Part of a small language model's weights.
Size: 13 layers, width 224, 7 heads of 64, MLP 896 GELU, vocabulary 512, 10.8M parameters.
Each number is 128 + 24 x the weight over its row's rms, rounded and kept within 0 to 255. Layers, rows and columns count from 0. The size above them is the row's rms in percent of the matrix's.

# layer 9 attention key, 448x224, rms 0.0589, rows 154-184, columns 0-111
size [ 81  83  91  88  85  87  81  80  80  83  84  82  81  77  95  84  81  83  87  84  74  89  85  84  77  78  78  88  86 102  82]
[[104  97 151  99 170 130 129 133  82 128 141 134 135 104 107 146 141 146 101 144 141 150 141  94 173  93 124  86 139 116 125 144 116 140 147 106 152 137 103 134 116 134 147  51 130 147 171  93 126 123 154 158 128  99 113 113 123 112 167 148 133 100 132 147 144 153 126  94 105 141 160 145  93 144 146 114 106 157 122 105 156  98 126 139  87  81 159 123  98  98 108 120 142 186 131 162 142 120 155 115 122 146 178 127 113 130 124  97 172 110 112  98]
 [142 116 138 159 178 104 179 118 127 114  87 171 123  95 116  87 148 122 119 117 138 182 166 108 144  95  81 102 146 128 125 127 168 142 150 104  90 119 120 126 152 148 104 129 112  94 109 106 138 109 116 123 139 116  90 113 123 100 102 109 107 112 125 141  82 125 108 119 143 144 144 108 140 132 145 160 136 133 150 100 114 119 141 132  56 133 157 175 121 142 162  91 114 127 156 127 161 142 156  98 117 135 145 140 158 137 141 191 141 119 127 142]
 [125 147 140 164 155  87 108 113 106 162 138 159 128 119 182 131 128  96 130 133 152 105 159 115 148 107 139 161 120 113 134  97  87 143 100 128 157 116 142 131 107 132 103 140 133 180 148 144 135 168 170 123  72  89 120 145 163 109 109 159 128 145 135 116 118 131 139 110 132 139 128  99 128 107 179 125 136 119 166 119 160 120 146 151 125 151 135 128 107 126 126 133 184 153 130 148  86  79 162 124 112 133  88 106 136 134 118 124 141  90 170 140]
 [124 143 135 121 143 167 141 131 100 136 134 150  99 129 138  81 130  95 151 155 113 111 135 139 120  88 112  98 144 109  97 148  89 160 121 126 138 103  93 136 122 100  51 140 116 121 149 149 126 135 175  99 137 164 139 127 141 129 167 109 121 132 115 178 125 140 146 143  96 161 126 107 122 149 135 113 108  93 164 108  93 135 144 144 156  80  87 146 154  71 137 159 165 111 140 109 117 143 122 151 103 137 160 118  97 125 154 124 145  95 143 131]
 [120 163 135 147  95 130  83 119 151  70  91 167 141 145 121 160 128 119 113 156 126 141  96 105 153 153 126 114  91 118 132 123  79 138 127 102  64 137 123 107 147 135 137 125 142 161 139 156 149 146 121  95 125 145 156  97 106  53 134 125 142 126 111 153 102  90 102 144 124 103 103 160 140 150 154 133 191 133  98  73 147 116 137 131 155  99 121 116 153 115 127 117 101  82 132 116 106 111 122 124 100 117 148 140 126 132 111 113 132 165 117  90]
 [141 120 151 113 144  96 123 172 138  97 150 114  81 135 102 184 130 135 108 130 124 102 112 129 122 147 119 138 186 138 107  98 127 120 108 103 117 136 133 141 145 103 151 147 131 125 100 177 165 119 127 131 122  96 113  74 162 114 164 123 170 149 142 163 136 124 122 129 150 118  75 132 157 124 145 111  92 124 126 100 168 130 116 131 171 110 105 108 112 126 129 115 125 116 133 144 142 154  90 122  75 143 130 104 156 113 143 142 113  83 119  98]
 [142 124 121 104 129 108 145  81 121 165 102 134 129 139  98 146 115 142 146 130 138 104 162 136 121 144  99 154 148 155 124 153 142 114 125 147 142 143 128 129 105 133 154 113 136 157 112 131 136 132 129 124 164 195 131 111 100 102 121 127 134 163 117  83 108 155 163  95 138 114 131 131 129 146 146 176 112 136 151  75  80  92 129 134  94 135 160 153 146 158 133 115 110 124 110 109 117 123 100 109 175 177 109 138 131 125 111 111 107 158 145 115]
 [158 127 111 107 134 129 131 136 182  84 158 108 120 118 133 167 114 109 103 131 126 116 151 133 178 129 101 148 115  98 167 163 143 168 162  92  87 137 132 129 128 137 119 128 140 170 111 173 144 143 128 150 136 161  77 139 164  88 161 118 140 134 144 171 121 103 108 147 150 125 164 163 148 117  93 157 176 105 152 117 102 148 131 119 122 161 141  89 113 116 142 105 127 111 177 139 104 173 135 149  88 168 127  95 107  84 192 129 150 134 124 118]
 [120 150 169 118 106 155 135 126 151 140 110 119 170 106 107  65 131 142  93 168 133 173 147 173 156 112 112 125 110 126 144 147  94  73 156 126 110 140 134 153 114 155 106 101 140 128 141 154 118 129 131 134 133  91  85  96 133 148 149 149 131 148 120 150  94 154 153 115 149 141 109 126 122 127 155 165 127 125 106 131 197 127 111 170 123 132 188 158 103 117 131 146 110 133 129 134 110 141  83  87 148 154 105 161 139 110  82 137 150 101 129 125]
 [144 158 148 130 146 125 129 120 139 140 110 109 137 161 109  64 150 110 133 119 151 116  71 119 142 167 139 140 102 130  97 114  83 120 123 133 158 128 175 128 121  85 141 119 140 145 113 127 163 138 126 168 126 119 115 102 112 130  77 109 120 129  95 155 130 112 141 135 136 141  73 117 159 134 114 121 121 118 138 113 127 152 145 116 135 127 109  96 130 146 111 128 118 112 112 173 128 131 162 166 112 189 109 145 143 140 119 121 173 118 104 127]
 [143 159 129 141 147 144 165  82 155 128 145 107 116  86 101 155 115 116 137 166  90 141 109 134 126 110 111 107 104 123 125 106 117 106 133 131 119 140 153  85 132 101 110 136 135 174 162 140 127 149 127 128 135 146 131 131 140 137 137 130 150 118 113 177  96  96 145 146 106 133 156  67 144 117 161 136 138 139 122 158 137 110 129 112 150 161 120 106 163 141 108 145 130 105 124 120  96 101 116 110 151 147 113  69 133 151 151 131 111 148 100 115]
 [116 100 103 154 143 140 128  97 146 127  95 109 176 100 132  66  95 133 100 127 141 133  85 113  88 158 172 129  69 105 122 160 115 117 134  71 146 115 137 136 128 110 115 150 195 128 126 139 111 155 133 149 149 111 127 146 163  88 116 138 132 160 108 142 108 133 149 110 149 121  83 116 134 111 131 123 132 112 129  81 130 162 143 126 157 122 149 101 104 134 124  98 141 112 149 135  76 138 109 130 138 128 124 185 141 147 132  95 135  88 131  76]
 [118  98  77 116 148 103 168 107  97 158 116  81 214 134 143 134 117  93  95 121 150  98 161 104  91 132 105 154 156 113 165 100 110 137  92 122 131 140 109 143 134 159 104 111 124 130 129  99 114 104 144 129 139 143 126 100 101 119 138 137 137 108 114 119 137 108 139 155 141 106  99 151 162 115 115 127 130 105 123 152 186  91 139 153 106 146 158 123  68 150 114 120 150 145 156 122  85 132 135  98  88 152 136 186 121 125 124 113 140 124 141 111]
 [101  98 145 127 132  96 106  87 144 152 111 112 156  86  94  97 109 114 123 130 154 137 127 134 117 134 100 105 102 125 120  85 102 139 144  85 122 201 112 138 135 129 129 117 167 130  79 182 116 132 112 137 130 139 122 123 172 105 106 138 129 122  94 137  92  86 130 117 128 138 152 165 161 154 131 135 113 103 117 112 143 122 141 146 179 134 140 136 139  80 111 129 142 110 116 121 131 138 100 167 122 127 196 101 118 132 126 154 155 167 106  97]
 [111  98  92 118 109 181 153 149 127 130 135 140 111 122 130 102 125 137 132  73 136  82 162 140 111 153 109  93 154 136 150 126 139 167 148 107 133 139  99 151 106 132 104 178 120 144 109 147 167 108 125 123 115  93 106 119 141 138  97 151 135 134 124 111  98 118 128 120 138 133 165 128 176 157 146 169  85 134 120 127 128 106 122 133 134  83 107 113 153 181 149 150 108 132 119 139 122 125 128 150 139 111 129 133  95  90 153  49 143 108 137 143]
 [141 124  93 113 101 133 125 114 169 127 118 152 127 109 135 119 123 143 116 129 131 115 109 105 138 153 142 104 146 115  87 120 125 103 120 155 145 133 153 119 124 123  83  92 139  86 117 119 158 157 161 140 165 116 111 121 124  94 143 119 136 107 117 150 129 115 146 122 159 120 142 116 154 162 134  92 103 111  79  88 115 136 120 108 119 117 184 134 143 122 122 116  94 154 118 128 145 138 128 111 103 165 155 140 143  97 115 129 129 133  91 109]
 [ 93 109 105 113 135 142 114 145 164 107 127 158 121 128 158 120 157 147  43 168  87 123 113 135 115 142 139 134 101 135 135 127 101  96 155  88 109 148 155 151 171 117 141 156 120 166 123 145 124 112 131 149 100 147 175 136 113 162 133 130 137 131 130 109 118 125 122 151  94 160 130 172 170 133 126 100 160 132  99 130 166  83 121 138 170 162 108 103 130 136 148 135 120 158  98  95  92 162 127 132 155  71 105  94 121 149 119 135 124  96 130 106]
 [104 126  79 170 134 115 118 102 136 141 139 113 124 132 158 132 125 100 139  81 131  86 123 119 159 153  94 174 156 161 105 125 126 152 144 104  99 129 130 110 128 139 126 102 153 108 176 106 149 101 116 137 137 159 112 163 148 147 108 138 127 106 134 100 134 133 157 150 124 152 155 134 144 104 155  76 102  73  88  93 155 133  88 137 115 120 134 120 109 134 134 146 126 181 119 167 167 113 142 155 134 134  87 125 126 161  74 155 137 123 137 153]
 [155 152 124 151 119 123 151 135 134 110  98 127 165 123 146 171 133 133  85  99 111 136 109 122 157 124 143 135 135 113 118 126 146 143 136 107 107 103  88 115  87 144 113  81 125 124 138 121 120 105 134 131 109 121 122 174 124 114 162 108 116 178 131 169 113 141 130  98 119 126 111 130 133 191 111 118  97  96 134  95 105 164 112 137 141  97 113 106 137  95  86 152 175 140 129 141 123 143 117 128 146 157 171 120 151 107 157 158 121 113 110 154]
 [143 105 119 103 127 115 185  90  86 150 138 139 134 101 118 124 106 109 123 169 108 121 162 128 175 137 159 159 101 128 105 118 102  86 122 129 136 149 173 168 146 110 122 113 150 149 172 128 129 141 130 134 119 138 116 126 136  99 109 125  89  93 105 133 180 128 151 130 121 170 110  98 163 143  81 135 111 167 187 144 117  92 131 137 128 112 124 149 128 124 174 115 126 109 138  90 110 134 124 117  56 117 109 135 141 101 143 126 117 164 158 154]
 [151 141 105 146 166 181 162 124 123  85 124 103 117 130 133 122 100 144 117 121 130 108 156 138 126 130  99  95 137 117 124 141  96 132 145  89 125 119 127 116 111 133 200 114 148  76 148 133 129 131 107 117  80 169 104 122 113 133 123 128 150 120 117 124 105 131 156 140 142 105 112 150 177 132 135 157  92  76 131 142 119 135  99 130 170 126 107 123 157 153 118 138 163 120 172 118  93 136 173 108 137  84 201  88 161 129 162  88 143 123 119 153]
 [156 140 147 144 114 129 110 123 162  99 121 124 125  85  68 100 150 157 152 144  81 135 161 135 149 128  91 135 119 122 151 156 137 126 131 132 129 103 127 112 116 138 134 128 124 129 157 114  85 154 129  94 116 114 114 135 116 109 114  98 129 124 160 168 157 144 176 111 134 147 126 116 153 127 158 104 131  82 141 141 146 109  94 118 151 151 158  96 147  99 135 139 111 126 154 143 134 134 124 119 151 159 153 115 139 153 164 142 132 134 153 169]
 [153 149 142 103  84 129  94 184 106  99 107 112 129 149 142 158 135 118 148 150 140 105 130 135  79 152 123 109 115 123 128 177  62 142 139  81 117 148 149 113 100 160 146 113 142 141 142  85 148 156 139  94 103 116 124 135 106 151 131 156 123 110 152 133 117 111 138 161 140 110 188  99 132 126 161 149 160 105 148 121 141  88 164  92 156 114 147 103  99 157 125 143 122 135 141 147 149  92 113 134 144 132 143 101  96 136  90 171 103 131 118 104]
 [126 101 107 139 141 124 164 132 120 117 115 118 130  99 131 106 118 152 126  88 154 106 120 113 145 160 171 151 107 120 130 168 173 183 148 154 112 159 158 112 133 132 151 109 123 106 134  99 146 120 158 146 188 105 120 118 105 107 108 138 118 161 161  91 117 150  94 156 138  91 154 125 144 113 117 121  93 103  98 120 154 166  84 103 122 150 106 125 116 135 146 119 144  79 100 151 167 131 112  82 159 123 109 143 108 128 113 141 109 136 104 103]
 [178 125 111 137 124 117  86 126  84 108 148 142 134  84 137 107  95 151 132 163 157 133 172 161 126 149 113  92 117 104 134  98 130 126 160 148 161 103 119 143 133 150 149 112 136  81 129 175 157 146 149 146 141 134 112 109 116 111 149 136 153 143 142 149 102 119 119 134  74 114 115 143 193 151 175 147 135 137 140  97 114 148 139 122 108 109 166 132  90 144 110  81 171 164 144 121 135  89 143 123 116 145 109 122 124 129 130 136 101 144 149 148]
 [157 105 145 150 123  21 162 151 140 134 130  90  83 114 136 137 151 142 148 140 131 119 113 167 135 115 155 158 143 129 125 128 122 100 149 142 192 149  86 171 157 160 145 124 127 106 143 114 151 146 124 122 118 111 105 142 119 120 127 120 154  98 154 116 113 113 122 128 131 111 146 123 144  91 113 142 151 144 123 146 122 120 130 173 171 120 186 132 107 138 144 124 106 118 112 114  99 116 139  95  78 140 152  96 158 140 130 132  94 158 141 138]
 [154 168 136 107 126 105 143 161 135  95 154  93 129 120 141 164 163 119 111  97 121 142 121 118 124 129 110 130 127 118 167 107 118 161 120 132 100 107 174  85 112 132 147 133 125 146 104 149 116 170 126  76 132 139 127 120 109 138 170 156 141 158  84 128 102 107 119 148  64 127 115 137 134 141 147 147 124  62 131  66 130 149 147 129 156 130 149 148 130  79 131  77 171 109 157 117  86 123 124 155 139 142 155 152 141 134 145 141  87 118 107 155]
 [164 121 119  93 173  95 138 114  94 134 157 129 122 148 144 161 134  98 135 166 110 150 121  95 204 125 139 144 119 120 158 118 137 107 159 145 168 151 125 111 142  95 122 158 140 129 132 141 115 132 112 104 106 132 205 151 115 100 137 100 102 133 128 154 152 182 130 112 147 151 128 141 111 131 144  99  94 152  94 109 118 148  64 118  99 102 109 103 140 141 126  97 139 145 119 138 106 128 147 147 122 139 118  99 121 143 136 128 187 141 157 103]
 [123 117  99 147 174 103 120 137 140 116 172  69 147  96 124  96  96  81 138 112 124 117 123 132  89 102 120 131 121 100 165 173 129 137 128  89  93 130 146  96 154 146 113 142 153  94 110  81 157 113 122 156 177 126 114 119 134 160 188 130 104 116 144 127 128  76 146 152 115 124 137 128  95 130 122 135  97 126 126 110 145 131 108 106 131 135 119 106 127 145  87 130 121 123 146 126 139  97 127 128 158 114 115 160 154 143 125 118 198 124 124  89]
 [111 118 131 111 140 105 112 148 142 129 125 109 124 117 130 126  75 127 171 111 116 128 132 139  85 107 158 135  90 149 133 158 114 119 126  77 109 146  73 129 164 161 138 115 129 124  95 112 130 131 146 118 124 160 152 140 121 174 145 159 157 108 143 135 127 109 142 152 191 134 138 102 100 126 102 102 102 184 127 152  91 129 145 106 194 126 131 144 111 169 134  99 138 159 114 147  98 105 116 111 115 106 171 122 141 140 133 188 134 125  96 127]
 [143 149 152 137 120 136 122 116 132 133 141 130 133  91 149 120 122 102 105 182  86 153 123 147 160 162 137 172 133 139 129  95 128 166 113 132 119 117  85 108 146 105  82 101 126 173 134 111  92  91 148 126 152 114 115 135 180 164 146 137 151 143 118 139 120 103 135 106  77 150 122 151 120 160 105 136  74 142 114 110 161 154 105 135 143 124  90 115 150 120  85 123 114 142 115 146 184 172 133 143 177 126 167 139 102 122 107 112 117 152 139 129]]
# layer 9 attention query, 448x224, rms 0.0572, rows 155-185, columns 0-111
size [ 80  84  86  86  83  81  87  79  85  80  81  89  84  98  82  80  91  88  81  83  88  88  89  83  80  72  87  90  98  86  83]
[[153 159  80 116 106 137 107 136 105  91 135 148 133 184 101 119 157  93 137 109 132 135 162 123 101 123 167 150 135 143 136 114 163 133 128 111 121 133 132 122 118  85 105 100 121 118  93 131 133 192 120 137 143 124 100 139 148 112 128 148 115 161 117 114 143 167 119 148 104 113 135 130 113 167 145 137 139 123 133 140  91  97 144 147 125  75 122 126 134 121 108 176 139 138 109 106 119 115 158  91 124 155 116 137 106 118 153 125 103 117 138 202]
 [172 157 129 109 132 128 177 140 117 151  77 121 119 121 113 131 146 103 141 112 126  95 111 118 131 134 104 120 129  95 111 130 145 102 161 106 117 104 106 149  72 113 145 132 111 137  97 139 134 134 148 123  67 105 109 115 117 134 155 159 128 144 129 160 106 148 139 100 153 122  96 139 205 128  96 133 137 120 114 126 144 145 117 128 108 137 163 104 106 157 126  66 138 114 105 106  97 124 127 189 148 141 146 130 135 174 107  66 119 196 127 145]
 [105 122 108 133 156 127 119 155 149 134 149 128 152 139 163 151 129 118 117 111 102 130 126 129  89  76  96 141 114  94 139 182 158  91 163 108 149  99 148  84 140 140 122  87 136  74 139 169 160 146 116 133 143 129 102  97 152 117 152 154 132 111  77 167 166 172 143 135 153 123 121 118 156 128 131  78 140 145 103  92  94 130 148 119 118 172 126 155 147 117 124 143 145 114 133 136 115 135 161 135 128 129 164 165  93 202 142 149 162  91 154 147]
 [153 137 142 102 153 136 137 125 134 155 130 154 126  79 113 122 131  74 115 160 118 123 127 145 158 167 109 143 162 117 125 162 136 104  72 131 136 138 119  88 134 103 131 170 150 124 170  98 116 141 153 138 126 105 137 133 129  95  90 160  79 168 138 111 109  85 138 155 115 112  91 155 146 169 143 115 118 111 144 119  76 110 108 132  79 156 111 152 144 151 128 144 168  96 120 146 159 131 191 128  67 137 116 126 165 141 176 158 143 106 118 131]
 [150 124 138 115 171  91 144 118 131 127  85 109 128 136 141 129 160 133 143 110 135 162 123 123  99  93 138 142 145 164 130 119 134 128 138 181 118 166 126  70 150 107 133 125 128 108 123 115 119 125 170  95 133  99 124 110 124  94 118 109 137 134 144 138 149 101 166 159 142 123  82 112 132  88 115  90 136 111 122 106 128 185 103 104 178 117 172 148  88 155 134 152 116 143 146 132 144 124  93 131 156 127 134 147 139 110 154  87 141 124 135 145]
 [ 87 107 138 177  74 130 122 113 111  89 162 148 181 143 116 111 139 151 101 113 153 110 115 135 113  85 169 115 102 113 154  93 126  74 119 161  87 167 135 153 136 160 152 149 125 133 140 140 131  82  99 117 124 124  73 136 148 137 130 175 107 128 136 147 140 102 122 132 129 138 132 128 106 140 113 120 113 111  99 119 118 127 153 115 137 126 154 108 114 154 120 119 121 110 139 140 124 138 148 134 134 134 164 157 139 121 169 116  69 137 114 140]
 [159 155 133  83 107 128 110 134  80 159 129 124 161 155 108 190 122 152  90 151 162 120 142 136 117 131 126 151 118 118 148 139  98  94  88 100 131 139 111 121 113 108 163 108 137 161 175 167 174 147 109 108  76 129 135 127 143 107 126 139 171 172 138 130 115  87  88 130 158 122 121 135 122 187 145 154 124 152 143  67 119  84 132 141 138 101 119  71 144 120 125 135 209 115 105 116 135 139 140  87 122 114 162 170 168 127 134 101 144 133 125 152]
 [126 122  86 109  95 144 117 151  94 133 138 103 170 137 116  81 130 117 153 116 128 123 121 130 102  92 158 142 107 148 156 138 140 175 123 125 158 125 175 102 138 116 120 112 127 138 159 115 132 156 136 107 122 162 118 132 140 162 166 190 104 126 106 129 135 135 102 123 115 104 122 168 155 111 110  86 129 161 124 153 161  82 101 166 125 167 134 141 128 112 121 120 106 115 127  79 117 148 153 130 150 103 124 156 172 129 148  70 130 109  75 124]
 [133 146 138  68 127 150 133  86 121  94 136 134 115 132 126 142 130 117 135  98 122 108 113 139 173 107 127  98 105  85 127 157 102 126 156 150 130 121 150 132 139 146 119 165  81 133 152 137 146 142 128 115 129 142 110  84 112  90 105 133 124 139 107 123 153 126 119 115  98 104  99  96 150 131 124 128 107 140 130 107 145 138  87 162 133 187 168 125 141  91  76 119 133 127 138 133 127 145 100 127 157 164  76 137 121 116 140 116 140 191 119 115]
 [132 118 129 147  86 135  80 110  88 157  63 139 143 155 147  99 170 124 112 106 138 126 142 149  95 172 142 114 197 114 124 103 123 130 116 142 147  89 132 163 155  89 179 151 100 175 118 108 150 164 149 143  93 103 161  93 100 116 135 123 161 102 160 106 132  91 129 129 162 129 142 118 142 146 151 156 133  97 109 107 142 136 155 156 123 133 121  81 128 168 116 146 136 126 121 121  95 154 128 141 141 121 171 113 136 142 102 132 143 114 170 138]
 [172 167 132  90 144 160 155 164 131 118 104 109 164 121 155 136 140 139 144  80 158 132  71  99 107 127 132  98 157 167 150 132 137 112 126  92 126 122 137 136 103 127  89 174 130 106 136 134 159 141 124 111 134 155 140 140 155 145 144 108 128 158 142 169  88 148 122 142 118 129 106 163 125  71 168  90 121 120 111 120  97 157 134 127 127  86 149 104 123 156 115 146 152 142 164 116 136 133 147 129 137 148 121 140 145 176 125  98 125 163 163 124]
 [151 157 127 162 119 132 150 115 128 121 113 152 105 118 128  69 150 110 203 151 136 132  94 141 132 139 142 113 126 122 182 114 108 152  91  99 131 134 139 111 114 145 118 144 135  92  94 131 161 135 123 109 112 136 126 105 183 132 137 138 142 157 155 130 137  77 138 120 136 139 153 132 105 141 139 123 128 121 105 120 147  83 137 189 139 146 102 102 139 130 151 145 141 139 105 126 149 128 113 119 156  90 146 118 162 116 137 120 121 161 116 101]
 [143 108 114 138 136 115 139 111 116 134  76  89  93 137 129 101 134 131 112 145 166 123 105 115 150 147 117 122 160 148 142 132 191  66 108  98 133 134 124 131 149 171 136 130 159 140 112 199 109 106 153 129  94 111  68 124 169 146 114 164 164 116 111 127 123  81 125 160 108 136 114 119 129 138 139 126 143 147 131 160  91 131 105 172 112 133  90 139 162 120 120 138 134 144 142  83 154 152 141 138 166 114 115 130 126 152 160 122 137 140 129 125]
 [137 102 176 143 135 131 159 139 155 101 116 155  98 134 151 160 123  93  88 161 114 115  93 134 119 118 149  86 133 123 145 180 140 110 126 108 130 123 132 136 147 173  95 137 101 137 133 174 151 115 108 135 182 127 165 100 113 111 117 118 132 105 153 106 115 137 107 135 165 162 115 145 121 152 102 171 175 112 149 117 129 127 129 139 151  64  85 117 117 109 132 146 115 157 114 153 114 166 141 145 134 142 147 151  73 117 130 108 117 124 134 109]
 [ 90 163 129  85 112 169 117  95 126  97  92 134  90 143 146 100  92 142 126 156  65 146  93 128 119 106 114 144 138 141 111 114 125  84 132 141 113 143 155 106 129 109 137 151 145 128 162  91 128 141 118 114 138 191 113  91 161  83 132 189 165 106  64  86 161 127 149 189 122 111 130 111 143 163 155 113 138 111 133 123 101 122 181 126 129 142 105 139 165 125 102 133 139 105 147 133 157 112 119 157 133 138 167 133 148 155 146 149 140 114 113 126]
 [135 127 110 126 135 130 130 109 155 172 129 151 127 147 135 120 131 147 141 152 134 150 119  93 113 147 110 138 148 108 149  75 141 112  99 118 121 132 140 135 123 150 181 134 131 116  99 127 145 117 178 168 107 123  88 129 123 180  91 155 176 138 112 124 131 124 139  95 139 126 145 150 145 154 157 134 144 155 153  88 165 122 148 145 104  88 119 110 129 146 166 130 104 157  92 163 150 133 136 170 152 154 116 156 121 114 122 156 136  95  82 145]
 [111 165 132 158 149 141 114  94 161 120 124 154  88  99 139  92 143 124 137  81 118 148 102 146 118 131 120 104 173 104 148  64 154 140 135 109 117 163  93 110 129 187 101 144 113 122  69 168 107 123 120  97 119 139 103 132 140 122  95 148 188 132 132 130 121 123 124  98  93 168 137 122 116 161 124 126 124 126  60  98 151 119 114 179 160 150 130 133 132 114 143 139 128 103 146 137 104  88 113 184 121 151 111 104 106 126  95 214 118 151  68  69]
 [121 177  94 134 151 112 129 129 138 145 137  94 153 159 102 121 151 140 149 156 134 118 145 132 117 157  97 163 128 131 114 151  98  79 130 153  99 136 117 127  97 128 132 143 151  97 110 125 103 123 120  86 126  65 127 121 138  93 134 140 131 128 118  94 129 134 126 118  81 118 135 134  89 129 114 163 141 100 130 114 115 142 133 112 113 166 163 131 115 123 102 122 178 158 158 146 147 122 159 132 123 122 142 150 107 147 118 156 100 117 131  92]
 [ 99 118 151  56 108 126 104 126 110 160 120 140 104 137 116 149 139 106 120 137 171 112 143 140 128 144  87 159  84 141 125 139 102 106 135 140 147 130 119 138 149 121 155 156 129 120  91 140 115  95 132 161  86  95 169 148  97 122  44 146 140 122 141 142 143 112 126 123 101  99 122 140 155  93 155  82 120 161  96 170 156 145 144 120 144 144 141 136 114 134  92 106 136 137 103 127 158 120 152 156 134 177 151 108 118 150 144 137 160 115  91 149]
 [135 150 115 157 110 108 122 147 110 139  84 144 108 178 131  98 149 134 133  78 129 124 154 122 149 146 149 139 133  96 180 152 152 120  94 101  85 104 150 114 153 141  81  98 140 138 109 125 169 141 135 129 135 144 147  84  89 137 146 187 149 145  98 134 105 104 104 129  84 167 128  97 129 173 144 174  85 124 106 120 121 120  67 159 146 114 123 150 134 119 121 121 157 141 131 156 130  77 123 103 123 148 141 116 114 101 115 145 107 152 157 115]
 [ 71 147 115 134 121 126 165 141 113 129 138 118  95 169 150 141 150 123  96 105 146 126 137  96 110 121 153 153 176 160 138 163 124 102 104 118 149 166 139 133 126  70  99  95 161 145 100 151 127 164 122  96 103 107 106 139 111 124 104 143 147 112  97 185 126 118 126  85 118  96 111 188 131 146 136 133 100 116 157 122 138 108 139 118 187 164 116 132 172 164  39 144 120  86 157  94 112  92 126 122 105 126 141 113 116  99 125 112 107 121 126 159]
 [140 117  90 147 117  89 142 126 158 151 131 176 113 108 141 112 132 146 127 129 110 122 105 144 139 124 143 154 131 126 112 113 140 152 126  59  95 130 112 181 155 116 141 120 136 119 144 179 138 116 120 145 105 136 144 125 133 173 136 141 192  96 133 170 123  68 135 117 131 143 113 152 116 161 150 105  78 127 153 179 119 110  99 168 120 199 112 146 107 111 133 140 140 122 120 108 133 142 110 119 131 146 132 113 133 137 138 130 114 165 122 136]
 [108 157 109 116 118 164  83  91 138 108 123 117  88 132 113 130 136 136 121 109  99 155 103 143 106 162 140 111 161 136 122 134 125 125 129 136 161 182  97 164 130 139  93 177 154 137 162  85 129 141  95  92 137 156 112 113 123 137 131 109 138 124  59  87 115 104 140  97 135 129 124  92 126 112 139 152 110  94 108 153  95 154 117 117 102 167  96 106 131 119 137 132 133 120 108 157 115 133 124 136 136 158 118 112  92 114 164 121 111 164 116 125]
 [154 114 109 108 149 135 114 161 135 152 125  91 127  86 150 138 185 103 105 143 109 120 123 151 114 135 153 152 122 107 139 107 169 111  90  73 139  79 114  99 137 111 127 120 100 118 129 132 116  85 111 121 155 152 124 118 159  79 181 130 126 138 126  82 140 129 151 129 122 134 136  93 130 155 132 159 144 109  65 109 143 107 129 154 175 126  83 169  96 157 112 124 100 100  98  97 103 156 128 114  98 121 145 172 119 149 110 138  96 179 167 147]
 [139 109 105 113  96 100  85 158  72  99  78 122 125 106 159 113 188 135 127 115 166 126 151 108 105 126 161 154 119 124 138  81 128 177 154 126 126 140 101 125 117 141  99 146 121 186 131  87 127 122 106 145 112 117 132 104 155 121 143 145  82 119 154 137  97 135 113 147 126 111 156 158 116 132 145 133 107 170 138 138 154 107 131 126 117 115 119 132 133 145  95 117 137 127 121 141 139 116 151  93 156  86  75 165 107 152 127 135 130 151 143 140]
 [150 119 103 113 140  94 168 105 156 125 114 116 118 153 134 145 160 139 174  71 118 175 156 100 142 149 134 144 144 140 140 120 128 100 110 157 133 116 145 150  98 148 126 131 118  99  89 144 115 175  82 110 175 132 121 120 128 115 105 122 142 130  99 162 131 114 126 137 127 183 135 113 168 157 137 116 138 122 147 111 137 109 110 180 116 154 145 133  99  92 111  98 116 130 136 113 142 106 126 117  94 157 118 184 135 128 148 140 141 110 145 111]
 [ 50 111 145 110 121 140  99 122 113 143 120 138 140 146 106 151  77 125 123 134 167 127 161 110 115 158  76 156 115 129 109 129 125 145 103 124 127 118 120 162 120 129 144 117 158 135 124 125 107 119  98 145  79 124 116 135 112 115 123 123  69 153 117 109 125 163 136  93 135 115 146 156 144 107 133 107 121 130 138 125 186 196 184 114 160 139 164  78 134 133 138 111 144 137 107 154  88 122 107 144 130 159 127 129 152 151 100 148 145 112 147 128]
 [143 166 126 133 118 147 143 142 155  89 137 142 162 136 122 103 146 128 128 140 148 139  85 162 133 141 183 130 124 163 160 149 136 140 130 107 150 121 154 106 129 136 152 110 124 107 115 162 141 139 116 125 146 121 136 141 133 145 147 137 169 121 117 152  95 109 106 113 103 127  98 126 126 116 126 132 129 132 120 136 131 115 140 163 116  54 158 113 163 127 115 121 151 117 172 148 136 136  98  71 121 101 147 127 112 146 158 124 105 111  90 117]
 [111 144 157 172 167 101 109  93 124  98  98 142 125 119 155 102 120 117 125 176 133 112 118 131 121 104 150  90 114 119 155 108 139 133 150  79 121 138 120 130 171 150 125 132 115  86  87 130  99 111 105 129 158 146 129 132 169 134 144 157 166 111 131 119 101  88 159 162 120 143 122 159 117 123 149 113 120 148 106 113  95 111  95 140 120 119 119 133 136 132 142 113 143 141 124  96 106 119  89 120 125 100 129 133 120 157 127 119 138 155 121 104]
 [136 136  94 108 138 141 116 131 138 168  91 113 180 136  92 130 139 138  96 145 145 116 169 122 100 131 177 150 146 132 123 145 113 112 148 115 120 138 182 128 136 141 126 168 148  89 142 106 132 165 142 146 134  95  84 104 121 162  99 131 133  99 108 111  92 125 139 133 124 121 140 193 143  86 117 100 142 159  96 126 138 149 125 115 136 162 105 139 147 162 152 106 120 119 157 102 117 123 133 130 115 125 144 107  99 109 150 121 118 131 116 108]
 [ 99 167 155 128  98 180 117  62 143 112 157 155 144 108 155 157  80 133 142 149 161 134 149 112 154 119 170 132 109 104 103  93 185 107 150 150 149  93 147 196 156 119 147 109 100 148 113 151 102 129 166  60 116 144 142 110  83 108  72 185 122  92 116  83 146 124 158  95  91 119 120 109 112 109 135 135 114 131 130 128 143  73  95 135 146 148 150 138 128 128  98  91 158  99 104 130 118 109 117 129 157 163 135 138 108 138 136  83 134 106 100 125]]